Each number is 128 + 32 x the weight over its row's rms, rounded and kept within 0 to 255. Layers, rows and columns count from 0. Numbers have three digits each. The size before them is the row's rms in percent of the matrix's.

# layer 10 MLP down, 128x512, rms 0.231, rows 55-109, columns 256-511
097:113099138174085104206118087120110066131075160125083140204144075105132106108060090150119190172153139127154139145219143124105101131110139049120099083146185154113165103113125085124138167093156125089156114122130106126116173110121147152164149149138170138135161148126140135170120105116158100134146054084105159072114147125142133112128113091155091145087160122135137136104130149151112144139122076112108162140109081179148132140140154169152136137102090075148110084110085124150115121142084128113137081137118132091150078191145197129161137088166178131097143118137091115105090118135073133126157167103102140100137090097109191163055151130092197133082158104104120159207090137082092159180105131104115118086167173132166114127101136145116123244103115132138183147108136077169154204110139124
099:159104152127122104116172102161145122130170142128150119086128124134214061144143138060134143116142144093159131153117089121148184131066141123125143095147125146107154154131176159159148119150103087110098152192178161125074087147131120096137039149119132129163180156189113168106115167155112059068134119183096109096106125114112150095150115070121123127112116125081123162149120172061090091140148090156095128168157055132112136180177152117130133174139134187135065110144154134123127096094137096107130101131070136080122071207105146123207151124110088124167112068160098128146083076079105086138170109123125132162101115108178094109058123140146110110148113054129186111137166041112139090108143142153092164106099091131110129138095198080077187092112169150135178185081101089049087099089110165
096:079115119083145102122110115077084132133177142121158149125136149082081162152098053111133097141192108138117148178129155131119077166161169118093077116148132103114096147094142106111134172160146115086153103165116158140125100082125126141133137158130148130135138112126125160157118138147053135096168131145072143113148110107118134180163132097109179155154111098099128162124104079145069138152095112139128136114132120117088132105170155136144117079116146134204180099141124171137190162111109163121092159127139081112075133154075107075152094163118162101077135148156115149144160150154180109165109146098147122094082175134131184126167161054099080121110095114149055114077131160159095166107147217096182128093163095151148186115101085090127073150133108170138137129187168167146067115138131102
102:129050143146132164105138166163101107183133148152177142072133138136176121141098110214103125072152167151084112101135125102128162124031081151083116142123181131172110152135156164135160119146131175152140062146087085196124116159116116139167089081074106136117122133107130121116149098173181066115060189131119095147100153119124148115153142077141130182157090180175131143163098082120128114050183147155114170116093155176128175126064122104098089126093165086138144117119054118117188168111105141124123086106095110155168197200107113050074121159097118126099138125120092168114103123117161160118154146116110111142166120168136149130097185182103123134078118106136193092124135124107086219144101099147171162177157137149107153171116154130169132143123169092090143178126141169151149187065133141
093:140131143071123094140077133183147052187053121177110113165133041151132087117140149112053138102144162176137120081105124135141145189103141118091183138108118183154034093121174153115142124125107119111117154135116092166084127139088165175178121197164130095127128151145138146144145162091155123151115062170066124113127137130155164048155066161152131178145162169113090091135081119092134115170135133160130117163123196110106141133113176094190113118195106043128142145121120173083145108123117117163080140146116147085105101099148120153125084121150183039191101135128102153135064181143102117151109154133119105124128056125107116128184141112159179117107168075131134116062147117086154131150131121127128132144140091136114116110166171157148149062134121147133142084110100079133130115127160147
098:084161104096121155091141146114123178167095146115105085108170094140162074106176127146087160152112109126073156078057106142176122132137108124134122096091095145136192158106105137124143079136128165132048146097182205142129089154107115120146118089223143145128132102135121102137146127126155100180174138123115182145197129172132169133159134170130085134113097096149134142182147198154177116130122150217123102158135178074132135143120135137114156103172122127055129101109152172161097159148089114080110115083104096112160121094131110185113168118134083103101105069131156145071110088138186097092115107068079111104148087127169116109099140119126173153147160098128070093085123067178094155110064137132114113131177111153106093149133199090194151188136142097105137151176131130064063143191123144
102:077129140146169136124171104184127109187113131132149109115101088173129113066130092126066132141106173091153190088106106118126185156164166145132140119088151129102102135102122159137116119085156105144124102111150120031124095119188169152150119136183100160107128152115056146107131120083185101114139136098133149110136147160095134162150106131141071099090105162094127140131161142179145162164147169088075174186107121110094122127124182109115150113102159139060120099128129171174112107169127117138123105107086178096112106154082104082090075159036158144132129171113120112138110114161091098135132075133183118162150121168121175138126163142117116086134200135165083117162145129111174148148100102097140074142149141130080116158151172081097128188148130088147133145130092147091136158142178166
109:116098115177106047089100170138130059196138128113117105188075169132152093139168081137101104114170151105080121108117104182116192109137075098189136102165136109142131103135090183102142104165140150080086092075116177123116049173169124130163045128095149084130136153139119104116145147170161062157148125137085174082123178154036159166101146116143101119198163134109093155109125118080060181183071149107155145136147072078133178103107107129113125110104132119141109089125132155103096089131098086143170091164101083097183121136159162097152191087122188161136105097151123116134198162088146140182108129174145151118124099112203135133115136126173176126117140117121197120149183152196081155101151145137150093082088153117180146104138139081164132118102127173125168148147139127108137129161154164
100:079159137203118148103089120109165101125200181088110125152123142119124123159116192086074106151092116090120072107090167139186116106127174090106138150128177073151134092183179089132197076123130090135142170091159128126102125149129126148122095177101141083133113063172138133126151127136122095102109175147195132128075179079105128114147103177134176109169113130112101096110158123106120046112094169124085121159137141079088179126135114083168129096109117126140167110145162129146152066156117102095134118114101192137134134075096123176137174140118122093168137124084110189111135135148113124135084153171143139147142111185126146127124119167148104134151134085083117121101145144177130096114194134171092142138127083137168094092169161109145160079138194180070101091162140120096159110111155100
106:115160122092177107125114144140125085142129150201134168146147091107154127157162109131077096108136133127142124112165094145185157184145138097105109140128145123157166113203132101159104148178086097127135116174079184185180077131129106087096117111136133121112079151092158101125119153072108153110117169115134152136110170175131114082086137151161111137129130106126127139116141103103135137110132098108107156104142115153148213125149109118121068132136074101176121092103174086141125056165090114131154093161096130155147147192125103156059176140186131065168082127174131131172120156178083118103140155191076133096146132041139089083136087169149146093173128129091164148112101163101115154131139160107101085128163098198112161119090154140146158091116127128119080156107193129182084157080178139
092:119159079128041117111134140101097183126118117167144158111105172120142136110157138182092089161170130154127137118119161102131111134084158109144118125096098156165107110164168151158114143131157108192141159092102174148107164138062131089070115109171118093056061159150102073099117117115136062140125161155138103138034155113068069078119086128128166186089133072094092109127148200154139103101105090135132154136154154094147129118086133118104130114188126162089158093156125163097108124117154123143150107140115159068118169140173133036116158166165091197128129186179149172153186144186124118124120166168163127081157145061113164122209136146138132134075158150169113122077053160166110150138109152155130184133161132153156101075116161169104174125162132077132169154077111135162108111127155135
096:136098153091197118170086165178150070200115159185186147139147137104133146137075108180097089176153092163133196115111126136139124077087147115121056159176133074123136098138099185135115150148150150132139171088094138163143121112143098116128164106169136161122129172103071163159153101149103097121136105084117126122109079107179106105143107145108154169098138153136110123143093165129098106104176115172126170149132135172146094121108080146104061145108108090093103093075089118133032126174100085182089116169115148142111124102128101113160121166118100167134118136189141110111146160115166154166183101086095107103141165102150125071129165160163191105127112145163154122135021118173157137116028111162090112086152140170051092146109093169127130098149112187178139076103170148157080155109083135
101:089142120093148118114195124141120165071151050151144169118127131160095096159111160141056160158103062109203062176198087118174114199138160092131111097079132135107166155166199122046142118121099113123145106146111139142106161084117043124133145161130187124113147133136135104147157147072071159101113106078048138134183117119136104138139121106129130129168072191143128071151094180129159113136108118134099140117113121153160094179097088192137180118106070116162087170156136109140092137165157083125075070132120091074152095135094152099089157133152134121123130099136103152160160140150103181097103108105109150096133151072128156154149090111137115110080152071097125165101096152177095148109086147095153094114117115079103141092103052162127127081174138104185120128096160173165123095113113128
100:150146098105146062089106082130160111109157138150159159187194143076134091149110131189173136122183131066105107134110137160117070125089114151148124115124110115155105115096166136115095163160132169076150177106088127166129109137158141130081137115087142107094091129096177107090125122134079150060068121070135134178090107160174110163129054117107118102152161058094109125151177163100176091140137111160118137122124093168088138188095094094125092164171174159121164059137187151156161148094099152133082107135114130098058078136134189161129087113134127143119156109168139055149086074119144170137124104141150069074122165112079108107133104142132109107132131109138116156094108145144141141138124160108084158112131113106155160123109147133107103227125123075075113103096079097059111096180106084
097:091100135113137110113152110129149116097131140136181153089145110153179046093130056156117148107097140101151158119155200085168116097177124153123191198167096027125083165123098150120165139118180128137186160128157183143120111106109135086158126128160128098165116113158094090152088091092113138145082111118097124117196064202082121149028129148186123122073129089039090138131167097110110133102072127156131114105067151162164147140122151072132124137089145151159109125175116128148124175105130110143098116142165131118179151110135069141099131119145099139134143100130144142163136099160160181194155082125102188154189092190133123095169120126155129113154098143134156152098160189165098112176129092118141107065164136153124179146135167081159113142148130194156149125173160148161147116135112101
109:076137119149152107125109136074182180101142093109136124130094110119155159147122168121137138129108160144160151148147179132161166129125071110120128074169102113139146101096154144085171149141093168134155097107162163095159092128177136093114127163133115146122109087132144150100127128154143119135113131173166118136203151118119126140049119145145136150079145139114143162128150150151144163192085138109150143133054101180140119148121151100125147146110156065085141132156159081034104142115062093019107130122139061122105076147158148102118105084084092126154155099141123174062185080147126140044109088143149103084147109126172130109140142149076174154150094130153141113172150097094094124175166149116138163108118131109084136113191182108163115168108087172139150140184133187101118057186152132
096:088087102083086163125153128096163160132127151136148135178122159143104120125094088195168168102128159138135086161173177138138162085136131038138143157092075132142100120178151138104166141130182109121168135118115179139132109233127112176157150088156110139083149136135107159194117133144134071151087146157093134138148133131130111129107133111151083160145147091095143116139119113207117109112069105114162112063174117164114126130102117150065159105133155183125130130125184122157158080079082167159125113102110209167089166034082127180141103109161077121134137117171134116092160083060181153118130090165136107116155121091099192145130152122130143175164160120141081208118104179124156117129131153081168192168149181077142130147120120110094112163121143142091130119145162120113195118088087143
101:090121110114205100166153142093129128105120144146165123135118113079148187125134152165128130161111146160090092132121172093068087109088161091113182125136149115129149095218079151122111219113201063096109137093087151085181095139171154097135176133151149070143133098102108110098099171112113132144113106085133137137132125138175152147171154135090067136095156150142125131067120115048129139117172194186147129162128156117115078108103099154136136118081124096108148129133135149178084118098135179153071107125067113155110111147187148118130103176067198100129052094124088147158118178215074086130123095089151143120123132183228137130094156152195168161110092093112112128154172063129108162129127097163122121125118128151126107117073134136122147119129106141074123136119147110134170041196119102
110:084126095155127179130189090150154049170068122069056127136147125160152120119109174123083097125140112115154141137090168150110167125119134164141139127129178112176180124141087136143102152159158138117102113143131163144133151136076162140107158112170149112131094116115169094097131184132123066113098118141133121185126153142098088095122204103170181119114083103170117148083169145133173102072144070147198106107241074109157078116126116176109114119131129137090207142095125100158135120139110148142119147138151195147051119173118157095149178163145140151126165140061136124117155044095133152078130134184154143120172101085127166121129149114103153085124120140090126099106098108118149123137151085149109149157168153082022151088158116112112200116138131147138092062067101126155137153192097113
092:156143154168165152128166129151145104180143077126093109113112143127090084098117117142197142154088135130121156110176130154195076139098184108144081119151116101164128153098114157150141170109144145064096134136132162088112116147142093105131121156135128150098100105156140186125127172110165111124154119121126115080139140178152103124127114106148119152142178160155106142090124129154130104148129139129108118119098157097132156079133107134123116103073132103096118125162124125202083152093091128054158178154108130150144152142231189098084128092143070144097085166138146149106102153144158217124127159074118163206063112110132096122131122074109093147125132134157142062124150165099117093099130119092138164129138179098126169173106152116125097018101151145101077160150094122116140088096140129
099:169140206112112164133118126190165158129121199099158075110150118176149180110124133167103093147094081154104083114097187140135165142192122148127130138116182148145145129055132210102137142139138158140127143084132166153120128133102131188091143092116122151171101124134099132207142116177125119147077139163122145188120126123124154078124157122129166136129184100078094137113116122058160142150097138133120163042112081104155181106156153193140129130102159096134148108121105150105125170132138152159138121090165110135087126164086090136101108133077145166102072079173166102120139113141115095080126136118106119081125149168054076183086121130154119128139113142148117155113114183126125111097097135135094096135124005091160058149097180176110144149111171088160063103120181148096155078072118169
094:116118113095089103104135139095096127163119151134148099162117130134140108108174177095142167127152179082093118164135135151109166158099117141059097136084097104060136139141110063113167195089120101123134097122149141116210092154076116142121097146174128133146107113184096096155196039140172103142168153168128102107119182094097130141098167148116064158138076148133120186148155086100109116142070072171141115149092092196064153144145108111135099139107141134145113138137112117151170078088104122136128068153095153159128174126126174157121243135113075107159164098121122145080152141134157144119083135151208122167199176137095169081137148122119126169133092142079161140166154191163089110112119193114128129097113120154101170110107106149119105167152151044109146097160159118105118188095175109
089:112142154121154128129106143110182144100132149078122057138155130132160125134100103083164094070155136121189127136169171101115145094060123118094208086142137176117134127108119107141106071191111155162170124133117104116090134139215162095081182104119120097158176103201099114124142130148156127139084101144090068193159094131150119188158176148108118108123098095106171125097146091089148110185088106118105096111084137181138117153105094159121102108145144144128105113151156137168107184076131122167170082053133186137141068161098218172158177092123121099078106126158143091130061137076095090161128116131133082127089137155156143126099101147129139112132151123102212117134088049128180127130133147143110111121156099151136126168094141147125135130115144096164090142129122176105137156109133153
096:079138152120074099112082083109122104126163099127145030133092086173087138189095189137076155078084163178099102163143125140139185147080122119135177103155126136138094101098136163182163129114189184151129146051151151109088165129206155120048170131117095143062113141127100135133122111099164148135082164132126103099147125111091152112140175124107164069167082181124129061076124091192209170151144133131155136133132155157109055150120118134082154056161133130187106146145148124129098135110116175151174110140188072156136146107110164118104168151086143073164123135126157126100166148154127150182123171140157098105102116136182138114095112146122140144091107114077112123145107104145075121083160138111146118125148106120166133062146103082075115139155134116125127158167121094133127151151150153
095:149158147166166111130108124129143139128124117108108160165155171170067220150099117156126104122117139046175138129117142095184160174138092135162148158131192190135143128094140157149136131080149112108164100134129164130065094125144096133192148134110120140133115164171083147161175192117149187141164137104140151121078108202101174081178114103100141148154121150160126153097142126168133083131097131116143166107085194109082135117128207135131172140139072144144155146155109095129191173164109077152127181088124121170181134152181147117174062075090174148177121090113122111092091102162166120068119150135095124061173198080145094139116125110099182143095170070138167149189120075162164143122156145166120102129111078149109142080096150099073108146060149151128138138109139171154098120132161157
106:178088142107140120115129138158156159080083078119124089103086128120152129081102127153120121132195113143125115119158106168149108105185084141155192141153152114169163136123146126139067125093135147115062162119106076128101200081104106170126082151164129182195123134165124079111149133177079100100141108110146101147164078080090148151148128183130205146076125105163102063093051177120089142138148152135101128106112137184118091128110120087186134137098144137175134132164113167121136127122152155092127114145136138097142098183114104115150125122162107117135193119066124177126090106157136163169088099089108173090065070197112125105082077165135171109098091123090110143139141107133122188150169162148147136122174103168099100153112156127159156109158181088158104178158103108153107062166100149
107:080113176099142114112126125154127061131103142118132117102135153154137139176064129191129127063131149118118134130191118105138165165129142139100110114096116105114162146100073121104153160096075204131165134126149104136146101124130166133194138135125100142119106162126078178147142113096144129150122156056111053154096063131128128118114118089093151114134159201108154142108130094109102173094118092117146124123159104142111093089134120110144104113135145185093052085099129142139149114100157127062165103126157119073126155104177183087165097068132139115112125164127151170145127163134255148088112081147075150157086144171149139090116139137145074149081119144126174098149195133108175141185148136133126146141109160154133114158077084134184139103098127083163072022116064144079102101152111114
095:220105202160174106106138148186106067138172115134092175140180116103104145113121174130124157178064150167118084133058132128163137141083053137051110170072063125131183056144171102155096129063142135114107117166110064133130108130125138107168132127093147136124152102161140165130116106096190142069132157177099110065114125139126116123171130136128155085140112109104100081109057110178151094143171178149109134143157077112188135125167119164138145164128095103187109123140116129113150138107141149101138103107150116084104108063166136100119146117165142080093150086084136149122177166111161147150150154112112147114140147132137114099163144137123165164122158128111136157135076142119163112156156117129087118164116100130132141155126155108130124150171133128065066126082137191045164112186104140
098:091127120131090136095117095159144122142157095142120147140150093128101157119135089127083168114125112148128114107083095109154128106088160124179106106120166154180135086120137145155119161125140151105100097173089137130118148194156086072082141111150092198131140116152100141125139176098124133074128085114118157158145087141069143079108084129146099074185122111126098131109186081115124097125117154116096168088136167126154135130142074123108055099119171107142115178119149136155113086123092079067102134199124142125115133203101071172110072134085154127134143185123098125126133153098111110097186190121086093163086110135101144105071113113152122126079167118213079172086092090120099132106214141115104166125078200084104090125148184082129134142092089163112162134075092103121179111106173140
100:124131154180134135100119175108082140156169143118124161099114042153154179179170172097120200105104119106123067135085202102052089115117131112098103137132067123114095141132149182133126091184129141167153155104128093122158072111112127206177081060151038094141178122107102124096115131109083131136114130108193086085170132143125117173136117145170126109143113103142099094200113138122065074138132122141132112129109078177113155130178121102076130195153089150087117114144115187160170115117051154124155144125141101132034126120122137180061132092127125098121166161171111113053128118116121137081114142190070079157133129116092135097170157119090131106151139133141156115173086108186072122060096088141158184105094076094131111105102113152139105148125122127134100135162129147128122061137186071
094:191095117133135109089157124151187159159116119154087117181133094166114072161011183100134031173128114136109075127083104042089113178099119128125143098061092128126139076131107118093111209138163098068105140133098113160089161160153159113146104133129074127115065063121139112111148173102188145146162155094139102148119119155167203084105157120080147080145154140142172085165125094079168154168156154173122139176108100123146152061134110140135154136133151152138130159141105124150162132119167110098059153117093138126152154140147094097079133121109111116147088175226123149071125164143079164161132111140128118142104115084198129144154129141165151147084127153150124149117125144154082068073098120149098128100114089100130103114112089108088122189152106161121125096136144105075179165117136097
110:198166148088164103172157199119131119074045092173136098098104056151142142132143097092143091128152154123120135142133079097172091111139128110118098178157163212133137122104168144079121135080123098123136097160112152133168148084116111117151098093148084167133139155121154085120091148096147131158118139128135135072150122128146122054115090110082119129134117122204147125113112098184116189119097169087091185102150135113170138134099165129152104119129144105204112101129158193102142105124127112150161101047133104103095147181146074165141140157143107130189195145130094110160149139128124109162102173148091117110101125121103136035161097128137083165135112078165153141122110131107097083127146097124136121100051119084122066104167076146111156125183129146164146158200131158076121182116178124
095:111152101108138081139121098098125143151142149102163099106157166141137101148153111136078116088139117143095118111127095161163164149151151120134151092126146077126157136111123150185113139076129098161113174121108124120125143093114124134099170195086134127172120095088144117126122164085113123151108141196149069162153136184130139108181163114125172115162101089107132100066154198094118083083074140112145134186133094084144144095159153067098149124119147110134035120154133144137103123143122189083102099082128100132096121144132148172091190087147156207126100120094089145119199112134098139163181144108148080165146140144173095054136160136186182143140127121120075126124191128151081132090155176091100114150136133146154109159114159133132124148118122144162104095123066083107141045147129126
098:106125115079208098152092142171144127178122116052111174102103195150092130131126117102117138123145133106113120074168122107104135123103163146102138067108125114149169081143159179078104117136135157161143127155148101065153048119146146139095142113142183160105179144158200119148110101150189161097117138121137111130126146120133153118109166136125147117109151129104079104102122178128126068112170085123083142127101131067069131096165142170173126063105150088130096145160147135157190154093130158130130164102129095098025104148101104110159141135085142153091077118127129107189136105165115023118106132081136143138102118149158107133147069153139133183106138148134106075109158128102096127122119139096186129174136157167144143095098117134131129074154067178116135140125065086114177123159103137
093:065169107129140117159079092124200126093147110162110190146150084137102071176127180180083161155165147162106077100131101156116043138093164167112107139138194105143117136116179086088050094148128188123105136076156166185120130144081162150115169142169147095117099064156103110138085110122143127087159156083072116118161147159097144084150148142114147118128126136084131093163154074074091115212093136086142124120121111100108155144143149126122087121132146060139145176129124135095096114145086099102177074111084141124107125197156110186147172167134111138132157181154126130134124063154138129144142107119049134144124115180136098123129147111130172132142164171094127161117125112165127116134089075146158153129134083098104073066096123074094078142106125183078097083153130128105160130136100136
100:131141112132161100098127075127084113145104172119144095144117079124151097086133122119177106161078150105120093187086118120098114145154063112099171103128107189146101132150124132121143104138173137169087143177131156168177081161112130147198133142113133094096110143111160127190212064081153116143134155114159179162123143143083085191097127105058099061119112129114128076160178159110121126198123116107127137114155119183175094113091102177100138137067157126149131146160151115093152117128077139152199112163094149155113119168098136128076110074120114066133139088098140094116174056130158122087146134157093172081143138097116115228188097143168108152068130097111038130176089126106108127110113125115164177151168215103140172129130100179128142166125137101088194114137052167189127161159078170
097:171069183114138143117127220117147086103117166119132111119099095126085129145139095090094115134148152170107081124086102109117126166184143135118116150176129172159143199125115163194113106129132194106119183117128122072132096112149157164136109161089166168123100071070146118101144080170047150138110106136083048125119130131141088084124160081089137132099095158150145140111102159161084137131176154101097090145138123133200112101120101115128127074106121057102095141135118107160099132131163114102175085131120132183079140145147129148063138106178144093178147128096185105128175164159081108142143169153139128157147155167120106095128077114123112157103080103110105148100163183099185105206133113141204113177134136099130131096130140078102137051157154118067086128107166048132114147137095154
097:124117145133116139123139127180076129182073113109111161117074178087095177104153068123099122163186132174172153141106131132084081159175087092083150148175107108093199211064079128110096101179075148108105122156145118110143100074153111135111133186151098067179140134103131080129129118177079175107160153096098156087145148120043170152100100154137129091113128118130115182166107110141096130114129150089137144179128101134120067124100114148137141149168075135128145136008104154113190161134132174113167094133086108151171113099162163098156139156085061073153169118150116111147157093143149138090141110184169106114167155126161115087078110083165107186174159146140082187138146152125089112169156134153123099159138142142116154129138148146093124149082117114127118124106153135200134140103120153
101:103152123150161122167093099111088150096112142091135118132159107146172070170156140144141128122148110070138181142098166113113112151089167137090117119102061152155214120148113080108150068133152075119070121067183127100145131136137077085159135130108131153081183113083124131099155115143152085127142129157139128078086141105122175064081099105109157097113155097116164065130119098119150165135105200111142119122101126192179174142127138144138120121121113146141186168137084065121134118156178195132144147182153123145179193149140065119137107126148077140079106088138142143107135115098158090156148139140189137158128192070125112193158134125115101086104118078150134078136137118150169080193087089135099087090132142101138142134169172108134171117125104177117164145095109152185063137155139167
108:049149170112146137138160099185131106151124111095102114147131141109133147124153069116089169111089105177175135158100176163117163141113172128117121120167123207169081126157166110140088076105131152167099098151065141099101149148203098124170128044121190131141115163106149113168143142129105155085135112122156151139154196113034078103163141075106170132105144155130066141081040109165172099123155129120146129139129110216165053128083146154156093180100154127192064147118116077117125110142061092134134124153131118134114103110125162067147087115120171090107155063100155102107064114116146087105118108150128163115104086062112174123131093139097160080126110159091126090086078109088192137117181144123124069179204136101094156159134137154196158146125149081118135146088096136147079086113118131
095:130107133167067108102100131122146094119094135152101083116156066132170064104094105062058148100116144208110122159163167119104126168140096116062137122089052131158067102103144161142157193151102176129132141159110143129102099160145147083194101102156097119164180145135109197175101115131209137105127121158133104102139063117122149123079126103122071133173128102139168112127116134157170112131164147169130117113196116136122121124163099073067143154096075108144140114170111101159147173136143135160119120128180138206162141176106101129121096127101161163110108152119121047125124082095125116127108095025135110087164146127032125078143124110084157149109136141162092149205128122137098126145160150135065106124130072095123136086127119109062075060070110108117136151126125168097092110108119145
106:064114146116146126177113137181091125144116171163102134096132182123113135097116182152207126076153102189151089161107135169030084052140114102104150160119154128195117134145143083124121074099142110086135091105115182124117184069062131184149190091099112162155126159135153137101106124158118115180119160177105117159099131109107124178115086097140118213145072136126162063113104109129107125116143149133066172099119174107134127145119136141113171093109162101146140085123137153137179112089198124082155126115110167150157068185128108127093147137081140085180168123108141127179134156130061075190135176115103083149108142153143099110128119150105157101090161125138096110150164103155087129084122138091088076130090150088167105153139173084152148103112103142175080138133151138101141135148129161
095:188196125144137119120087096114196094121113180100152122124155161159133069113135153108164109066153174126065135157111170096154122102107155118158138103205074092090111107177115146102168174105118112106120109101177100132080141140144117113101085133109097161144102137174107130096152040114138063129104095133093151153154104138090145115136152082185113167128126114072125145116158127079132165146067060059111134130152159110085161160160120136143103106124148110127162080101169137118060111119133136117192155184193127109141132161125118158095171114150176118047120099181124159150121112116244167153125179111096142167090062161123096111111162117151175127112135153068111138114119035187128111157109117111144123105126156089078114105136179143129120147015101101159181129150130102111136117112123181
100:102119073149108188121100062130149130145076113087105096067118151110144072128070118141126142167156128136071113134087138191119098046133157092120173081180140143143122060161145116081083124119054120118169087090136112206147185103112106141117163079122057149207122158117091138117155115165174079127107083145141097167105120113102144161079123123132110110114164123177119110093095143088114120124062148089148158085155117133122138125095043072091123121150172133115164139178129181127181150160145081133196114130144122043130160163168110066092119187117096081124074139180167115140162085082165086211102107112154083118132133108096118064196144151151115165124153112131147099067120137145118096112065072164083125162180127117086179092125126152095099156151112134157157169110081140069115138151153122
102:178147139108136123120153107197139082108143151097059120168209118145163143071107132079078143135161119127139133108111115107209144191116082113206086154097168168191186139087103076149153135149087114096165088105097161151147153134133165073068108069131086141158155141176151087116129120128095155117098151099172182100191156145090062080155166121089093124089134102130187170155191110104129127133121151117133160050107159165128081168068108153165106117111131130168132104109117133129181095159164117083183123146151167101100175082151141133130152121095125144128134117123104157134139126152096130108095106139125105107115137198159098104133154062142085130136105133033106164155144144108101132126101132103158094160159132194145107083115143102116140121113083064142154123160163089153174190107156110
102:168128136096140150151108130138122110132112085104117135172140203039152139047153152084084136166100125156116115130163143134115121134145179083111073188156061132134082127164129110158134168170144130106165128142081088140078192153123093098082120176070142154106118120129126153146149148111072112090088079126136163098106135094107163095120108133113109147163145143031103134132090123195099126161150120110125133157095132130108195156113135097154140129129091181140156087119140163140212085100094150115178140098147097144087143086147169045124120196169180116125148109142230094104191127108139145095142080146145115121188143162133160151157103067099121137092148135085134100095113192141086125088081099165165154121146107139164146137078089078078137188072183136140133147121167118153156169128100179
098:091130167136130139085172145110134074146154126110151157097157139144147133123091179183134111028134138090094150160091115184171065165171122125065121195127172056115075085137151111128150152131116183105118137124099132150098149126145112189146130191136091127133114128093136120092095157147160148138107166117114119165155122136148139124110172147117155204135124135151152127117126132103155074177115112097112169124143133153150190124073207144122121094095160122141097097192111128162090208103109061152142147123149102179218138130183167146096111104108171155154143112129130102135112164166085092103133159139082111159131124114116182185070096079074061092101158099139063072141126141088150127109169131133141138114119147098202137110171107182126182097126196150092127149162177086102130129114140164
097:115137147155129085175118135160122034078185140107100088062163088122124157133105111146117064106160118135122124172113026165095143063133153177138118160105116164137108175100162165141182125104143081185125185157158134125111090087130125131116108126152105094167114142139189172141162109180142202105105164163143150131071112104130111108078155138134125142079109131128110054109086143128116103105165096157145162149116080101119125084119124123144155113168116126158126124115109121107069113101137117117050115095155034116137073137138168070140123187112105185104076106088158118157084139146095105128137156114108193188163103158155106131091127147163115077104172140123131137134123107077116028111075170115147181176151137139193109188136139141135166166088150143156130158107086128108158121091147177
095:149161153120177160102092154128126124087143107143081133169133094120096164111105124111144154147140139163173158151132136135140093108117108090151095162149168166070201097134162145092137116129134151159152136085078136117157119066060123118157113091169131098106130103101086135092130121124183117134105107128152176171142124121176177084150110113153131156085161103142151149123117120139159077167209093126142121088167126073109142183187180145060043148135104036168152071125128136176188150150150099192114096090105130148067143145142091128107128078129186069106141133093157100154167115088118161124158149087127189096080107114092112100158112184151118116121144136107172119028213109175134125095111145162126123111104158164195045105078097138130049140114058149139131087218100133059111081117111078
096:177175116114114138137129138097144110108117122191079110125050139120107105098118118111099153118129138144127109083063066069198134118119157150159116089161104139162135197099118113151122136128162130133176176165103155095158085134138121161176131116124151145107163103183144133101106080073165171098105139125059137147112109122191138158130119139147174158044150102094100141155099132218155137101130133113140128132122121097083112103086100135155098093100173121127123176145133148157133169061111104115129102138141170172157095087150093153082137113176136108081115128160119153093161087163083124137130106067123096171133194138153168110121122109153167138144091091132122145142107116143132095128110137191164139180147074097180127118099060104145132175137129127172115128098146111141107132088096134
097:164112160153141111075116087106146068096121154133160136133130103119109089131166084105120162166151173161132156108113137119076162113146130150099127096113177069171157117127076206086102160161177101133124102152154147184159157077144094115173114116174114143138198106158072086158138122037216158118138169108118066200116095099096082166151107069144167130146071147147151110142066194045104135144158177074072139147126094162140179138122079085149132061130177111113141107083139160128168123161118131150147094171093022177133154128164107151171133120137130161130145106092106165143133096142129106098097134153096119159149074128099116152093095135103105078138082105145157068166168096131153163142108130125131151123123111125145118140189163130156107178103117109200116057107165121147101114152119155
103:148097152161127137103137145142091076163157117108116121127136092123132123150167121132124101110166136103116154046131137171062114103099129100100154151107133149110113176194092141140136105187114109175109133140116111140102074201166159127134106096127147105165191177101108107094130123169106099149123143143087115068186173104100158088134099094155159116098162121111140129124081170114166175171148152028122093100111140149148206071182147072133026091162151116137157160081132087123094185128142106125164116156133156096164113077130168139131100109117077178149158135115140138108121108100163157128170130138140131066106117088102136154147142121145084137134159129134085184143140141145141144081124127149125078172090133089169151101081117167079089145090149111114128089141092062081118140208149130
136:131186050114103132151159107115133138143121102076098144162125125159111211160155141127129098115119124144123107075145116144140115118153082115118150150127108165082133143098107103134150118132140165152168074093174099153094172107203053112147141087092085150197118109132163087117200151117085141152154140113162078101166112137151076130145141140126122092174120135169119114085099151216180110138152127153196144145097136166155114050116158149087114080174125151113154135170125156135093160094141147152173091145075089154125155114104144142205127154156097084121161078139089112062163144109127084154150142200097164142128131092142142156115088157144156149141139162117131122207155121100109062098092111090091128159128147188133082072167132134158136164109150118068119122148187166088141087145049142
109:125230203149106147068108127121119129105152120138151144129154149163038092162104184149081077166153132143105132157161113131078125147185144132160134155191124121114109167143127134125156154137056154121146153112118112130105071182160088149113161173105143170133126147129109115184129147141097137206147111135126146138207124159151118079130165116117151149163102023090164166105171075036137109091073076163203110112085162123152131138106156131146080144114159102167127099104110108071152123163119130180170176101089111106087139138073127184128123127140135099132123090123169162151136142141177088169126085103107131160085167186107129131132076092167077130102115148080220147165170137097120143105112173130111150106062124131141110148153094143117093057118129170053090150120080160128150179082122119
100:127102109100158137112119099095154107090099087140126156133122090109132150118091035148125074154104107169151181146143110130079167161122145111131172146096159056143130143087115128064131104146097180166115185096136124116137074071175107167074159113136161177151110118089137113157078083114140135171130104071072111096107200158108107142113098125151117119124140103139117137127081114112095116149114157110069127114219151145160081069088117139109122105194140164102183129108103121128181102200184153091075139137164152116141099137129119127140076117120164076075204113120173153165150153144140126160166134153103150116110069118118092158081142121141138106106118212151094085126134089183129117087116135113110156114084171120134154130149211144063064143216091102147156101195129162182148178156145130